Each number is 128 + 24 x the weight over its row's rms, rounded and kept within 0 to 255. Layers, rows and columns count from 0. The size above them is the row's rms in percent of the matrix's.

# layer 4 MLP down (transposed), 1728x576, rms 0.00697, rows 463-498, columns 288-383
size [100  99 102  99 104  95 104  96 113 105  96 100  97  94  98 108 102  98 100 102  97  91 102 112 105 100  98  91  97  96 106 102 111  97  96  99]
[[125 153 159 116 133 126 205 136 124 168 172  98 162 105 106  88  85 130 155 150 195 139 158 120  99 162 134 153 162 146 124 125  98  77 112 139 123 117 114 129 120 150 108 129 109 117 139 154 134 130 126 116 161 127  64 139 116 160 170 152 118 109 120 151 118 122 136 145 143 123 131 125 139 139 176 110 114 133 146  81 135 120 140  96 124 161 129 125 116 149 153 116 102  60 146 151]
 [125 120 104 115 133  87  88 130 166 132 104 156 126 169 118 162 173 145 103  89 115 146 139 100  79 139 145 131 153 159 117 113 152 142 146  95 118 169 106 143 153 144 114  94 128 100 178 141 135 138 122 148  98 140 118 129 116 117 115  92 167 163 122 116 153 117 151 155 119 154 101 105 149 107  95 128 115 105 153 128 170 137 195 107 150 137 128 100 123 142 186  90 142 104 159 119]
 [106  99 124 113 145 136 155 148 172 141 118 100 123 145 155 165 136 136  80 137 129 177 107  97  98 139 136 112 119 156 185 133 117  98 122  88 147 127 139 124 158 102  91 121 157 147 149  81 115 170 146  86 133 120  82 114 118 155 159 134 125 114 180 132 156 134 166 144 173 121 124 123  96 114 123 115 148 120 125 134 128 142  76 106 139 124 127 138 150 134 166 126 103 159 155 161]
 [ 88 125  96 111  99 132 155 136 148 139 133 104  91 105 122 113 114 152 121 159 147 211 150  97 113 113  99 125 134  71 139 122 136 130 176 163 120 122 125 128 163 147 116 122 104 109 101 132 100 111 130 160 113  91 141 122 126  79  97 121 163 161 182 103 162 116 140  97 122 127 150 202 138 132 157 159 114 177 178  97  95 157 121 140 146 153 134 127  70 172 181 133  99 148 118 175]
 [122  74  99 115 120 131 136 175 136 107 144 124 140 119 154 130 106 100  99 154 149 109 169 108 145 156 121 110 137 153 117 137 139 111 139 100 183 142 159 136 124 128 159 149 123 136 143 129 119 106 129 138  97 129 129 158 155 105  99  79 115 159 127  92 136 106 100 157 156 169 117 128 148 129 188 148 109 106 144  89 114 110 154 114 130 124 119 121 147 101 137 120 120 100 105 128]
 [170 107 133 140 113 152 108 131 146 162 113 128 112 165 152 104 144 103 136 146 162 124 143 143 155  92 128 155 131 136  85 141 140 117  85 128 112 105 166 138 172 111 136 121  86 145 144 125  89 123 136  93 105 109 138 110 149 115 135 137 152 130 166 133 163 108 103 135 149 148  89  83 139 150 128 106 110 127 132 166 119 123  80 105 121 108 133 104 123 134 119  98 146 151 140 151]
 [149 111 117  83 116 140 121 152 104 104  80 135  99 134 130 151  80 131 110 154 158 159 174 122 121 123 181 156 139 111 120 151 173 167 155  89 143 107 110 147 137 109 136  97 135 115 134 128 121 161 142 125 148 100 133 139 143 117 107  60 178 144  95 122 159  91 181 149 123 168  95 145 161 121 153 114 147 165 150 123 130 118 113 129 148 133 139 144 133 142 150 106 125 158 142 138]
 [127  96  76 118 162 176 203 159 111 118 125 139 101 140 127 122 101 122 117 120 117 107 109 125  82  89 117 127 155  98  72 103 118  91 122 109  88 112 115 145 151 138 153 107 133 152 167  81  97 198 152  95 140 139 143 127 178 111 131 136 119  79 168  79 134 146  90 131 142  84 125 170 147  66 147 111 127 130 118 136 125 172 113 137 169 130 141 103 102 136 104 136 124 153 143 147]
 [144 161 143 119 127 132 144 133 115 117 120  65 137 135 160 117 117  95 142 117 117 135 142 131 123 114 126 136 106 158 164 177 150 132 118 118 134 124 140 140 138 136 118 174 132 128 152 126 116 155 115 132  86 109 136  66 107 129 138 137 159 154 137 146 151 128 136 135 114 178 137 116 103  99 187 114 114 101 141 117 110 141 121 131  91 152 171 111 198 110  98 114 115 121 142 124]
 [122 137 151 166 124 134 103 117 168 151 118 161 117  79 148 137 127 139 185 129 137 171 121  94 129 114  93 128 163 159 118 128 136 126 146 161 108 134 101 138 152 133 151 134 127  95 165 177 144 133  84  95 154 155 211  90 125 148 129 123 165 140  81 125 147  97 134 126 131 135 137 144 167 156 112 112 107 119 142 116 155 102 103 100 100 178  98 144  88 104 138 121 121 113 169 113]
 [ 85 132  65 121 177 163  97 102 166 169 116 113 120 169 109 146 124 126 136 144 125 137  80 141 132 156 153 120 121 133 117 100 152 101 127 138 164 159 130  93 110 126 130  87 130 173 177 115 125 113 104 110 104 103 107 126 110 109 111 127 104 115 168 133 107 136 148 138 131  97 154 130 148 122 148 121 129 120 135 122 114 159 127 124 147 148 120 158 124 133 147 130  93 150 147 110]
 [126 148  82 127 110 119 138 155 138 198 126 133 121 183 182 104 148 150 126 113 146 137 159  70 104 135 102 188 161 183 139  85 122  80 116 164 136 138 139 143 123  95 181 106 116 137 138 122 123 128 135 125 130 116  97 129 167 110 177 134 115 127 132 134 116 130 104 112 112 150 121 120 134 114 193 159 135 146 125 106 124 121 161 114 160 156 118  93 113 160 132 120 146  91 180 147]
 [168 131 151 125 127 138 156 129 143 123 121 154 103 163 116 113 134 142 130 141 137 138  89 108 165 147 132 102 117  89 118 172 134 139 107 100 168 152  86 185 159 115 137 168  96  84 155 110 103 137 112 128 117 109 126 122 147  80  92 128 120 113 130 129 134  66 132 149 127 132 114 121 139  90 133 111 156  97 111 146 125 134 140 115 118 177 113 146 127 143 141  82 123 108 142 189]
 [137 141 101 104 128 154 127 115  98 167 126 137 123 119 133 123 131  75 127 153 123  78 122 145 149 164 109  87 140 121 112  99 121  85 111 110 189 147 131 120 123 149 125 101 120  89 133 105 136 157 140 147 130 168 135 130 175  84 156 164 145 136 154  89 116 122 125 103 128 139 112 145 123  89 122 136 138  82 116 101 127 168 167 115  81 132 120 125 106 121 110 116 141 116 205 107]
 [121 111  89  95 105 149 144 118 159 159 147 129 101 116 109 116 163 180 152 158 120 180  99  98 132 120 135 107 146 123 122 110 114 126 143 137 133  98 146 129 104  71 126  98 128 155 112 128 136 150 134 166 136 163 106 147 125 145 187 123 128 118  71 161 104 120 112 147 130 111  87 136 131 171 106 107 160 122 109 147 175 126  77 165 112 143 127  97 119 112 101 123 101  91  98 139]
 [136 155 111 122 116 112 125 163 151 117 134 126 147 138 123  95 182  84 130 171 143 105 110  96 166 145 115 200 132 143 155 142  93 122 100 168 160 142 100 103 123 109 141 166 123 153 120 106 133 123 133 117 153 137  84 115 125 151  80 127 113  82  94 145  66 101 126 103 117 151 120 114 154 130 130 120 111 136 163 101 102 133 146 135 168 144  85 133 119 104  64 135 138 128 197 184]
 [127  96 141 159 124 101 204 134 132 127  78 104 103 120 136 112  84 162 112 116 136 112 145 114 111 147 152 121 106 129 138  57 143 102  70 111 114 138 129 108 127 119 133  90 119 129 127 123  86 162 111  91 143 119 126 116 152 122 120 147 139 116 183 134 130 143 166 115 156 112 117 113 133 139 164 103 127 119 121 131 186  89 166 131 119 140 125 137 120 144 115  86 135 180 160 111]
 [137  93 152 147 112  84 132 137 127 134 172  93 106 119  98  99 121 128  92 158 160 147 146 160 132 155 155 128 144 145 150 137  94 119 123 104 118 152 140 163 156 137  99 100 135  83 102 178 107 101 121 117 163 145  98 115 132 124 102 125 139 147 185 143 149 145 133 148 137 129  92 140 111 151 173  99 117 147 141  96 148  81 102  96  99 114 164  95 142 124 166 129 117 103 107 121]
 [142 160 141 108 148 153 121 129 105 149 163 130 152 107 124 126 126 184  77 100 145 146 136 106 137 145 100 106 114 111 116 127 102 129 155 126 127 103  90 101  84 121 126 119 138 195 113 118 162 156  99 104  96 103 131 124  77 136 105 108 144 140 129 156 143 150  95 112 133  88 133 127 135 105  95 109 130 137 132 114  89 178 150 126 162 164 159 139 144 117 107 151 125 116  85 133]
 [ 76 112 110 141 124 149  87 116 111 150 112 164 150  99  96 137 133 141 150 145 156 122 151 193 131 181 117 174 125 142  93 113 165 144 159  86 100 161 111  78 139 137  96 131 131 136 171 163 116 127  86 139 110 182 126 128 145 138 102 128 106 108 140 128 104 109 136  94 122  83 135 114 172 145 126 172  98 103 118 121 152 159 105  95 110 146 116 132 115  91  78 180 135 156 160  90]
 [139 109 138 137  82 125 106 164 145 107 131 160 145 106 139 122 111 162 121 128 183 144 147 118 110 107  86 113 104 118 141 133  74 117 158 112 166  95 146 113 115 164 150 166 111 124  93 182 133 157 139 147 120 101 160 100  87 102  98 149 113  87 142 139 128 164 105 128 126 125  96 108 121 122 166  86 115 147 147 111 117 123 102 112 102 127 130 128 137 139 155 104 139 172  88 149]
 [157 132 177 141  71 128 139 124 125 112 109 114 144 152 152  92 181 129 114 139 147 123 150 153 125 116 143 141 136 128 139 100 136 102 119 147 136 130 105 136  89 127 130 122 135 157 124 137 135 141 146 123 134 126 159 132 128 130 180 115 107 149 102 138 103 168 115 161 114 159 140 164 110 143  92 112 148 126 128 104 143  67  90 150 114 114 148 177 107 148 156 126  94 162  91 140]
 [100 129 128 163 131  93 143 145 122 133 143 132 135 103 116 149 131 137 184 124  91 117 127 168  68 109 118 133 143 124 106 144 113 115  85 156  90 137 125 172 128 150 130 130 135 113 133 114 144 126 119 142 135 105 120 141 114 168 127 193 140 140 145 151 134  91  95 170 135 143  81  98 137 170 124 121 118 141  97 141 104 125 157 146 107 151 125  91 159 111 109 154 146  69 124 114]
 [169 146 108 173 168 119  86 179 154 136 124 120 140 160 140 134 106  96 123 126  94 102 161 134 102  94 163 149 119 152 136 129 138 126 121 163 131 136 113 133 123 105 142 144 118 136 114 109 117 105 159 107 134 142 134  55 125  94 139 149 121 119 165 135 164 132 112 113  92 185 173 114 137 108 141 139 136 155 161 112 106 151 113 173  99 121 125 135 156 126 105 147 141 115 120 147]
 [ 92 145 112 115 112 156 128 128 153 142 111 106 167  95 115 160 144 150 162 135 112 132 133 131  86 171 162 131 124 113  94 113 141 110 128 122 115 105 136 109 113 154 128 129 127 158 146 162 118 115 150 126 119 123 174 130 145 167 129 120 126 142 116 142 142 158 149 154 108 103 150 149  94 166 147  86 127 161 134 168 153 139 111 152 101 114 172  78 129  93 111 110 107 134 134 141]
 [ 93 130 128 136 110 142 148 120 151 157  91 152 103 120 162 135 155 151 116 128 161 122 123 142 108 134 137 145 128 144 122 141 116 142 115 121 117 128 110 113 134 129 151 116 142 121 134 139 114 150 123 144 136 140 152 135 117 120 161 145 117  97 131 137  88 129  97 154 115 126 150 153 124 125 170 147 108 140 121 142 157 153 133 167 124 135 114 123  98 106 132 146 103 141 127 132]
 [142 144 113 137 129 124 142 118  91 131 127 150 136 149  81 135 145 113 122 128 117 102 122 110  84 115 110 141 149 159 129 114 125 103 130 140 128  90  93  96 112 143 126 132 166 133 151  75 153 189 134 129 126  99 130 126 143 133 173  95 106 124 159  88 139 110 133  94 141 100 122 154 116  73 107 122 112 157 174  89 121 118 149 161 174 145 144 144 151 152 153 145 127 137 126 134]
 [102 140 114  69 148 104  95 127 136 122 138 121 105 118 121 162 128  93 142 152 138 161 116 111 147 148 133 107  94 156 116 123 114 121 160  88 148 104 126 105 105 135 118 133 131 162 149 134 132 158 108 122 121 170 132 128 146  83  87 119 103 120 131 117 140 127 134 137 129 139 104 143 113  95 137 153 145  83 118 109 134 153  76 141 197 143  91 162 107 145 128 155 146 136 154 126]
 [156 116 106 167 154 127 112 109 126 148  74 141 126 136 179 139 110 129 149  92 119 131 117  96 151 124 140 175 170 169 134 161 128 121 101 147 148 183 100 137 157 115 137 141 164 135 147  55 115 147 131 127 174 131 121 116 172 113 146  94 143 146  80 107 144  90 139 144  93 148 108 146 162 107 149 152 123 117 122 161 146 144  83 128 157 154 115 108  97 187 115 164 148 188 136 109]
 [179  88 156 113  93 126 190 155 120 111 142 159 196 141 185 118 158 113  83 110 112 110 164 104 101 101 124 134 115 106 133 159 104 143 119 128 145 163 117 165 148  98 103 150 124 130 133 111 118 117 114 109 101 112 157 154  87 110  96 115 126 134 113 148 145 116 131 100 131 181 122 148 136 126 150 135 131 170 123  96 101 178 171  80 147 132 117 173 151  88 154  47 141 121 151 159]
 [152 151 133 126 134 124 126 133 138 143 128 151 132 126 162 135 102  97 129 132  86 144 117 202 109 168 132 173 130 122  90  99 113 115 137 114 124 147 129 117  93 127 132  98 124 150 121  99 131  90  97 112 161 137  86 142 119 152 134 113 115 134 112 125 146 130 119 121 129 108 137 137  84 122 130 132  98 146 120  95 159 133 126 140 102 120 139 116 117 109  79 132 139  95  99 135]
 [117 103 133  81 163  80 122 155 142 105 137 161 152  97 155  81 105 100 139 135 133 105 127 109 118 126  98 158 126 115  99  98 198 132 169 117 105 126 167 129  90 151 116 174 136 140 166 165 168 143 140 139  95 161 141 172 132 119  81 153 136 132 134 107 123  98 135 128 188 113 151 102 152 142 141 116 132 119 109 110 108 116 142 123 160 123 157 115 158 124  87 168 130 142 107  99]
 [114 194 150 137 112 172 111 108 149 155 122 113  92 125 189 125 146 114 120 136 133 114  81 111 173 142 120 138 138 115 131  86  90 132 103 112 135 102 134 123 129 125  81 152 135 105 145 110 121 128 120 122 165 134 134 117 122 140 112 157 147 115 170 126 127 170 113 139 116 129 138 164 125  94 140 119 151 141 162 124 168 130 127 120 122  85  83 156  97 124 135 122 107 129 108 182]
 [106  96 111 124 127 144 118 180 103 113 156 133 127  97 136 109 141  82 112 133 137 119 141 117 124 147  83 141 134 130 151 126 103 108 148 138 116 141 186 128 137 124 123 142 108 146 102 128 145 128 120 125 109 138  74 144 102 118 137 136 127 104 134  95 114 140 127 121 131 129 154 140 106 124 130 160 113 121 149 160 128 116 129 124 126  96 102 147 110  99 160 132 166 113  88 107]
 [136 169 134 179 123 128 148 141 151 148 172 105 144 173  89 140 116 144 152 111 104  63  82 119 175 126 127 150 115 132 164 148 102 116 119 124 113 139 118 131  85 129 101 129 129 101 103 114 136 140 138  93 113 166 135 108 120  90 130 126 136 121 121 171 118 113 152 143 144 154 121  99 158  84 121 131 136 155 107 184 107 115 120 130 163 127 134 130 131 163 119 112 123 137 136 155]
 [137 121 131 117 145 147 114 165 152 147 105 137 151 119 142  75 138 132 124 134 137  62 140 149 187 125 122 158 146 104 132  93 129 120 126 158 162 126 139 133 156 131 169 169 124 111 118 113 116 114 130 167 129 129 100 131 143 125 129 161 127 105 101 109 126 119 118  69 123 163 105 105 132  95 135 121 133 191 169 132 142 101 195 114 129 147 134  95 131 108 114  96 127 140 133 127]]
# layer 4 MLP up, 1728x576, rms 0.013, rows 464-499, columns 288-383
size [ 94  99  93  98  92 100  91 122 103  93  97  92  95 103 106  94  93  92  98  92  92  96 115 106  98  96  90  97  92 124  97 106  93  91  94  94]
[[143 139 163  83  98 179 121 130  83 103 125 162 148 112 122 156  61  95 190 176 145 127 158 114 142 146 131 163 164 131 106 145 161 132 126 128 138  99 150 156 113 106 111 134 114 144 115 111 136 177 145 128 121 111 135 156 125 146 131 134  91 145 156  97  99 164 113 129 137  98  95 110 107 132 112 104 169 137  77 141 106 137 130 130 154 100 104 128  97 119 118 160 151 167 131 108]
 [131 144  79 124 109 142 137 145  95 113 137 164 155 106 167  91 132 159 135 118 139 145 126 123 121 134 137 139  88  90 143 123 124 115 145 131  94 144  72 180 130  98 122 157 164 132 141 128 143  98 117 112 101 105 148 144 131 172  93 112 112 122 106 127 154  73 163 145 124 143 169  92 127 142 128 144 155 115 145 122 102 116 128 142 101 132 108  99 148 140 120 151 101 166 120 121]
 [125 151 111 176 131 128 111 152 147 155 185 119 130 125 134 153 105 187 123 120 130 157  75 124 158 139 147 118 172 153 117 108 137 114 124 134 103 107 138 126 144 171 138 133 115 135 124 159 129 142 118  89 182  91 127 123 131 138 112  95 108 146 136 116 130 111 125 127 143 103 136  80 105  95 111 158 126 100 132 130  74 173 145 103 159 128 124 100 127 132 145 124 170 106 121 143]
 [143 124 135 116 168  81 105 180 127 150 120 131 128 108 155 129 120 116 173 165 134 158 129 120 150 114 135 121  95 138 134 165 147 123 121 138 159 162 117 160 148 143 105 105 131 130 136 124 137 108 124 108 122 164  99  88 137 153  81 160  93 162 100 113 152 172 149 134 104 123 139 109  90 154 157  78 138 105 102 127 132 171 115 103 123 142 116  83 155 143 116 124 105 114 142 141]
 [107 107 142 131 132 118 148 159 153 108  90 117 115  98 141 134 152 141 134 164 110  69 156 116 109 122  78 143 103  96 153 119 119 115 139 114 123 136  90  64 117 138 117 141 126 120 125 166 155  96 131 113 143 136 134 108 127 179 159 112 103 111 102 141  94 145 129 141 113 120 119 113 123 119 129  84 121 125 157 116 124 143 134 148 130 139 111 140 121 153 141 122 108  93 157  78]
 [138 144 103 133 142 141 117 112 132 113 167 153 143 124 100 152 128 120 153 159 131 186 109 139 146 142 109 126 141 149 127 118 135 128 151 164 156 137 141  97  97  89 103 143 114 153 130 117 126 130 121 135 134 117 143 112 139  86  87 149 103 130 125  61 134 113  97 121 120 125 100 159 128 130 157 148 193 168 128  91  78 168 104 126 140 142 111 129 158 134 117 125 168  96 140 176]
 [134 124  86 118 119 163 138 163 151 151 170 131 109 113 155 111 136  90 128 137 120 178 135  66 132 155 161 117 145 120 146 123 102 122 147 138 113 134 193 166 143 113 126 155 111 107 114 145 117 121 119 130 127 115 136 147 168 105 120 106 115 121 102 183 124 108 141 175 107 128 115 153 133 130 128 109 151 154 108 118 140 140 126 139 124 155 118 142 150 134 142  87 115 112 128  70]
 [129 122 142 152 119 128 109  89 128  79 129 101  99 135 128 128 168 172 182 130 134 121 171 125 135 153 127 133 106 112 126 145 177 173 136 141 137 144 115  91  73 140 137 184 156 126 134 119 138  57 125 151 152 117 115 149 117 151 163 146  74 140 135 139 159 116 164 138 130  95 133  93 143 131 126 137 163  94 130 142 120 124 125 119  95  94 123 138 161 138 140 138  88 129 117  99]
 [135 111  97 133 142 104 117 126 100 103 131 152 156 104 112 172 102 125 147 123 130 149 130 101 134 178 164 160 119  94 142 127 137 139 130 121 140 133 164 140 168 128 103 140 126 159 137  83 152 162 115 124 150 122 138 148 117 155 119 156 110 117 123  97  89 141 188 114 138  90 106 116 143 101 131 123 137 142 137  86 112 124 137 110 157 168 110 143 139 101 130 110 155 176 137 104]
 [150 131 139 122 119 131 131 109 152 153 142 155 176 129 152 117  94 110 131 113 151 146 104 189 114 161 133 108 130 131 123 142 139 114 151 125 127 119 112 123  93  85 135 108 101  86 126 182 100 157 129 127 140 118  95  92 111 131 141  79 149 106 125 153 143 126 138 149 134  96 141 154 126 160 121 157 140 129 138 145 139 117 124 150 128  48 141 121 131 137 114 108 116 133 109 149]
 [103 123 154 122 136  77 112  96 125 127 135 144 122 114 125 135 133 154 113 185 207 149 113 141 115 172 123  95 138 133 116 122 135 128 119 120 130 129  99 143 109 140 129 138 142 146 126 123  94 110 120 109 120 140 139 122 143 133 110  86 115 146 114 132 149 118 172 109 128 135 136 142 153 103 162  93  99 121 108 165 127 106 148 118 128 116 130 133 171 133 123 179 106 146 128 121]
 [116 174  60 143 135  97 107 150 137 102 139 133 170  76 101 136 130 118 144 114 102 139 121  80 127 191 113 129 143 146 122 155 140 162 135 153 121 179 146  71 109  95 147  91 142 113 103 163 119 126 135 134 118 122 125 114 116 124 138 102  93 129 136  91 157 133 102 148 128  99 155  72 106 147 100 127 153 138 131 147 171 153 137 132 251 168 127  92 166 130 133 147 136 123 141 162]
 [123 178  99 125  77 123 140 144 163  93 170 112 205 136 131 135 128 134 119 131 111 173 125 151 126  97 132 161 131 105  96  95 184 130 104 146  72 119 113  84 115 134 147 155 105 162  99 159 105 139  97 139 119 132 109 135 122 132 165 116 112 129 131 166 129 129 166 167 109 157 157 127 117 133 157  92 110 156 128 157 124 141 128 123 100 123 108 110  76 154 125 106 108 127  93 139]
 [115 126 160 110 101 110 127 184  93 101  91 136 125 132 104 164 151 123 130 144 115 114 115 145 121 129 119 119 123 129 109 154 103 162 109 144  81 145 129 142 152 126 152 116 156  72 124 114  96  71 128 113  92 128  98 127 114 155 108 105 184 111 121 138 146 150 145 148  91 113 144 152 123 154 124 144 162 137 128 167 136 125 118 121 140 118 106 152 128 131 135 176 113 124 134 156]
 [133 143  47 164 137 130 146  97 175 109 114 136 119 169 165 125 133 116 173 162 141  64 132  96 122 148 144 136 127 138 136 119 101 121 157 113 167 120 128  96 159 123 177 136 120 148 148 135 112  93 129 127 127 141 127 135 133 124 169 142 150 145 146 145 141 163 106 147 138 120 157  89  96  94 136 117 125 166 176 153 113 116 136 140 104 140 100 126 133 112 111 123 101 108  91 151]
 [122 142 118 139 145 133 127 123  94 165 133 152 100 124 134  86 134 134 148  96 150 130 156 105 157 165 126 115  96 147 104 113 148 100 127 137 136 121  99 136 181  99  82 136 120 107 144 157 149 116 108 127 127 142 127 130 136 101 185 106 211 111  98 155 148 101 118 123  98 193 106 182 136 111  84 100 121 168 159 154 112 110  91 121 122 120 133 142 153 120 134 116  98 158 176 118]
 [111 126 115 147 126 136 168 133 109 105 105 125 132 141 126  85 142 114 134 172 114 102 119 139 116 132  82 108 109 125 149  72 138 146 114  98 165 187 139  90 116 124  95 133 132 171 132 124 102 102 130 143 131 113 160 166 103 135 121 121 139 154 104  97 101 141 135 154 159 110 134 133 110  80 143 121 125 149  89 135 131  94 119 103 106 165 122 132 122 132 125 112 112 143 103  89]
 [150 130 124 114 128 139 162 116 121 184 154 118 162 128 171 153 142 133 120 122 137 135 106 147 138 157 176 131 137 123 121 106 102 120 132 140 125 122 168 211 155 121 118 103 101 167 153 126 112 108 160 104  99  89 152 116 146  91  97 143 175  97 123 148  78 160 119  72 100 111 147  99 168 135  86 129 152  95 146 143 152 144 116 107 151 139 144 121 110 114 117  81 138 113 128 174]
 [126 147 133 152 163 179 108 119 174 106 113 134 156 108 162 125 123 168 127 147 136 146 163 114 120 119 119 113 101 183 138 146 117 116 142 112  95 125 100 107 137 162 137  89 172 127 137  79 190 143 125 106 139  68 130 136 137 153 122 139 106 127 141  68 123 156 118 101 146 141 125 141 101 132 137  95  85 162 130 152 120 151 150 167 117 135 110 128 115 129 142  96 118 173  99  81]
 [127 159 138 121 130 171 157 173 120  94 167 116 167  74 101 134 143 154 103 146 149 111 173 101 155 105  99 143 116 133 142 124 130 165 128 116  68 131 144 139 140 143  68 111 142 175 117 111 138 165 132 150 131 158 171 130 122 121  97 136 156 128 132 129 143 145  98 106  95 129 143 133 120 133 120 117 122 110 166 153 173 102  67 159 108 153 132 112 162 132 134  99  99 171 109 111]
 [129 116 106 140  95  77 101 152 143 103 131  89 121 131 112 183 120 135  83 117 106  72 160  89 105 122 115 100 147 117 141 143 130 121 130 117 101 156 109 120 128 108 124 160 129 106 134 126 139 147 116 150  98 137 165 148 114 131 134 101 121  80 109 141 132 164  98 120 137 154 111 131 141  90 126 171 128 132 129 118  96  91 148 145  79 115 139  94 130 104 143 124 122 104 132 119]
 [125 134 137 122 113  91 104 153 118 126  67 171  81 115 116 135 166 115 147 141 108 168 131  97 115 157 104 144 105 142 126 157 146 109 140  99 118 101 120 189 146  98 140 132 130 109 110 130 135 136 108 128 135 105 107 132 128 171 123 101 138 156 118  88 128 141 136 113 163 103 145 123 121 169 117 165 108 121 106 154 106 112 135 141 148 157 166 169 108 132 126 166 124 180 124 132]
 [120 126 113 113 195 122 160 127 119 136  98 127 113 156 136 147  94 128 107 137 138 168 110 146 126 113 136 129  94 120 125 144 125 147 116 122 140 153 120 131 142 139 124 130 118 125 162 116 132 131 183 140 163 132 138 144 110 136 143 111 107 142 109 102 142 159 153 144 131 115 126 147 157 128 112 135 145 138 160 107 149 118 113 107 171 160 108 125 145 110 120 141  96 127  82 149]
 [109 145 141 156 152 161 150 105 119  77 149 118 118 143 129 147 150 117 145 158  72 117 155 198  96 100 115 150 186 111 130 123 128 125 128 125 112 127 127 140 113 163 112 100 136 112  97 119 118 143 113 142 139 129 133 149 115 146 120  98 141  94 131 118 126 123 105 182 106 115 102  80  87 171 115 161 115 128 114 139 131 146 136 107 134  92 138 118 129 119 157  93  97 123  89 118]
 [109  83 121 123 106 118 135  82 116 123 151 130 124 100 138 124 133 154 146  98 144 161 178 175 110 154 126 105  89 141 131 165 115 169 125 144 129 112 118 187 154 125 154 131 138 127 140  89 127  95 106 120 163  68 140 116 133 104  86 131  91  93 135 144 154  87 126 156 136 110 111 147 158 116 120 121 119 120 137 131 137  82 145 114 109 134 118 111 136 107 133 147 129 138 130 128]
 [145 139 143 121 118 127 117 141 109 139 146 150  92 103 140 139 143 147 114 143 136 150 124 102 128  90 166 106 100 120 144 160 126 140 155 129 136 155 178 152 160 173 124 100 109 143  92 125 112 152 118 125  90 149 132 139 159 112  84 119 120 134 121 175 120 141 149 104  98 140 133 159 146 112 151  98 141 114 177  99 132 167 144 120 100  77 137 145  87  93 127 137 141 118 181 162]
 [130 147 124 134 105 143 122 138 134 127 164 122 158 110 118 191  92 149 165 172 138 156 115 161 117  90  97 154 133 146 137 107 113 148 137  97 124 152 134  89 112 108 127 110 135 154 121 130  87 111 112 118 104 137 139 120 113 167 160 152  97 143 122 163  99 145 105 107 145 167 128 133  92  83 129  78 154 131 139 101 166 148 128 110 136 110 109  71 113 140 138 137 108  92 122 151]
 [131 102  75 139 114 101 134 161 165  91 123 109 122 114  74 123 142 139 109 108 156 177 132 119 125 138 160 137 138 110 158 165 135 137 164 143 138 121 121 110 114 127 110 182 139 144 127 124 143 160 116 131 164 125 186 190 152 143  97 139  84 128  95  85  98 117 157 148 120 173 139 136 166 152 171 143 126 152 116 129 136 107 124 133  97 152 113 104 138 140 142 165 134 117 157  65]
 [154 140 148 109 113 124 103 131 137 144 125 106 122 133 104  82  94 117 120 121 123 146 173  94 154 122 135 116 140 137 138 161 102 154 121 154 164 146 164 144 141 130  58 119  94 168 162 101 168 150 123 154 162 131 109 115 131 104 128 137 132 140 133 130 139 129  95  71  84 118  98 113 105 157 128  84 117 166 106 131 115 129 101 137 144 120 117 118 146 137 144  96  99 120 134 154]
 [137 124 144 110 114 152 154 113 112 122 105 118 110 116 106 159 124 140 140  84 149 165 106 162 130 140 110 138 119 129 107 140 130 105 164 113 122 154 102 180  96 148 127 162 131 117 140 116 144 184 138 158 133 154 113 142 141 162 153 154 131 150 134  94 104 124 120 140 143 142 128  66 141 157 116 115 130 154 182 171 157 131 148 123 114 119 130 125 147 147 120 145 105 108 102 159]
 [132 185 149 106 127 145 107 121 160 134  75 123 149 128 143 182 117 112 163 122 143 125 173  83 138  92 136 163 105 169 104 130 137 111 136 147 127 119 183 129 135 140 122 124 169  79 134 117 121 170 118 159 111 144 109 131 150 127 143 174  69 148 123 127 103 162 129 116 127  97 110 138  56 122 133 169  98  93 100 150 118 136 116 128 115 121 146  99 152 130 124  94 137 188 117 163]
 [121 146 118 124 111 165 127 108  96 120 183  93 133 114 154  89 130  88 129  84 113  94 122 148  98 125 143 135 120 141 122 112 118 185 128 128 179 126 148 177 115 129 105 116 109 125 125 108 138  90 129 110 122 165 174 130 125 112 128 160 139 139 108 158 138 117 158 139 105 148 136 115 131  96 105  95  86 109 177 129 110  88 135 131 169 166 129 156 145 115 154 124 133 100 160  97]
 [127 128 147 110 107 149 143 143 126 155 151  86 126 198 130 131 137 128 134 100 121 135 117 128 150  91 155 123 137 130 130 116 113 142 131 110 142 143 112 154 138 152 119 149 101 157 141  68 156 107  86 121 117 154 156 128 169 116 155 148 111 138 110 163 111 112 113 107 134 134 158 111  97 123 156  75  65 117 112 146 192 147 108 106 137 117 112 104 136 147 135  83 161 135  98 113]
 [137 131 132 134 152 115 148 102  98 186 150 152 105 114 101 144 142  84 140 103 131  55 104  87  95 115 126  92 122 108 127  85 118 188  90 154 139 169 109  96 140 124 120 130 124  54 116 156 129 118 147 109 149 134 145 138 129 136 110  62 161 125 119 158 137 132 124 162 137  99 157 152 171 119 150 118 138 159 132  92 143 141 132 122 142 153 123 122 145 134 115 145 101 124 132 168]
 [123 176 111  85 108 138 107 154 180 167 114 106 143 160 179 164 122 133 135  94 157 103 136 131 160 124 140 194 142 136 119 155 151 162 120 129 172 141 128 113 160 135 133 177 136 116 120 111 174  97 157 115 117 131 126 147 164  91  69 122 102  94 120  99  98 182 181 122 167 128 137 153 156 149 122 119 134 120 116 123 160 135 116 130 142 119 123 137 118 134 123 123 154 198 118 110]
 [147 137  99 146 187 148 148 161  97 165  93 160 122 175  98 114 131  98 112 139 101 198 109 112 110 163 132 165 144 158 119 105 105 110  98 112 137 137 147  99 120 119 160 136 125  63 116 133 127  91 110 140  98 140 120 157 129 143 142 144  95 115 118 135 146 156 161 150 127 126 110 127 134 181 151  68 118 117 120 146 113  89 124 110 134 140 136 125 117 130 143 154 128 137 110 100]]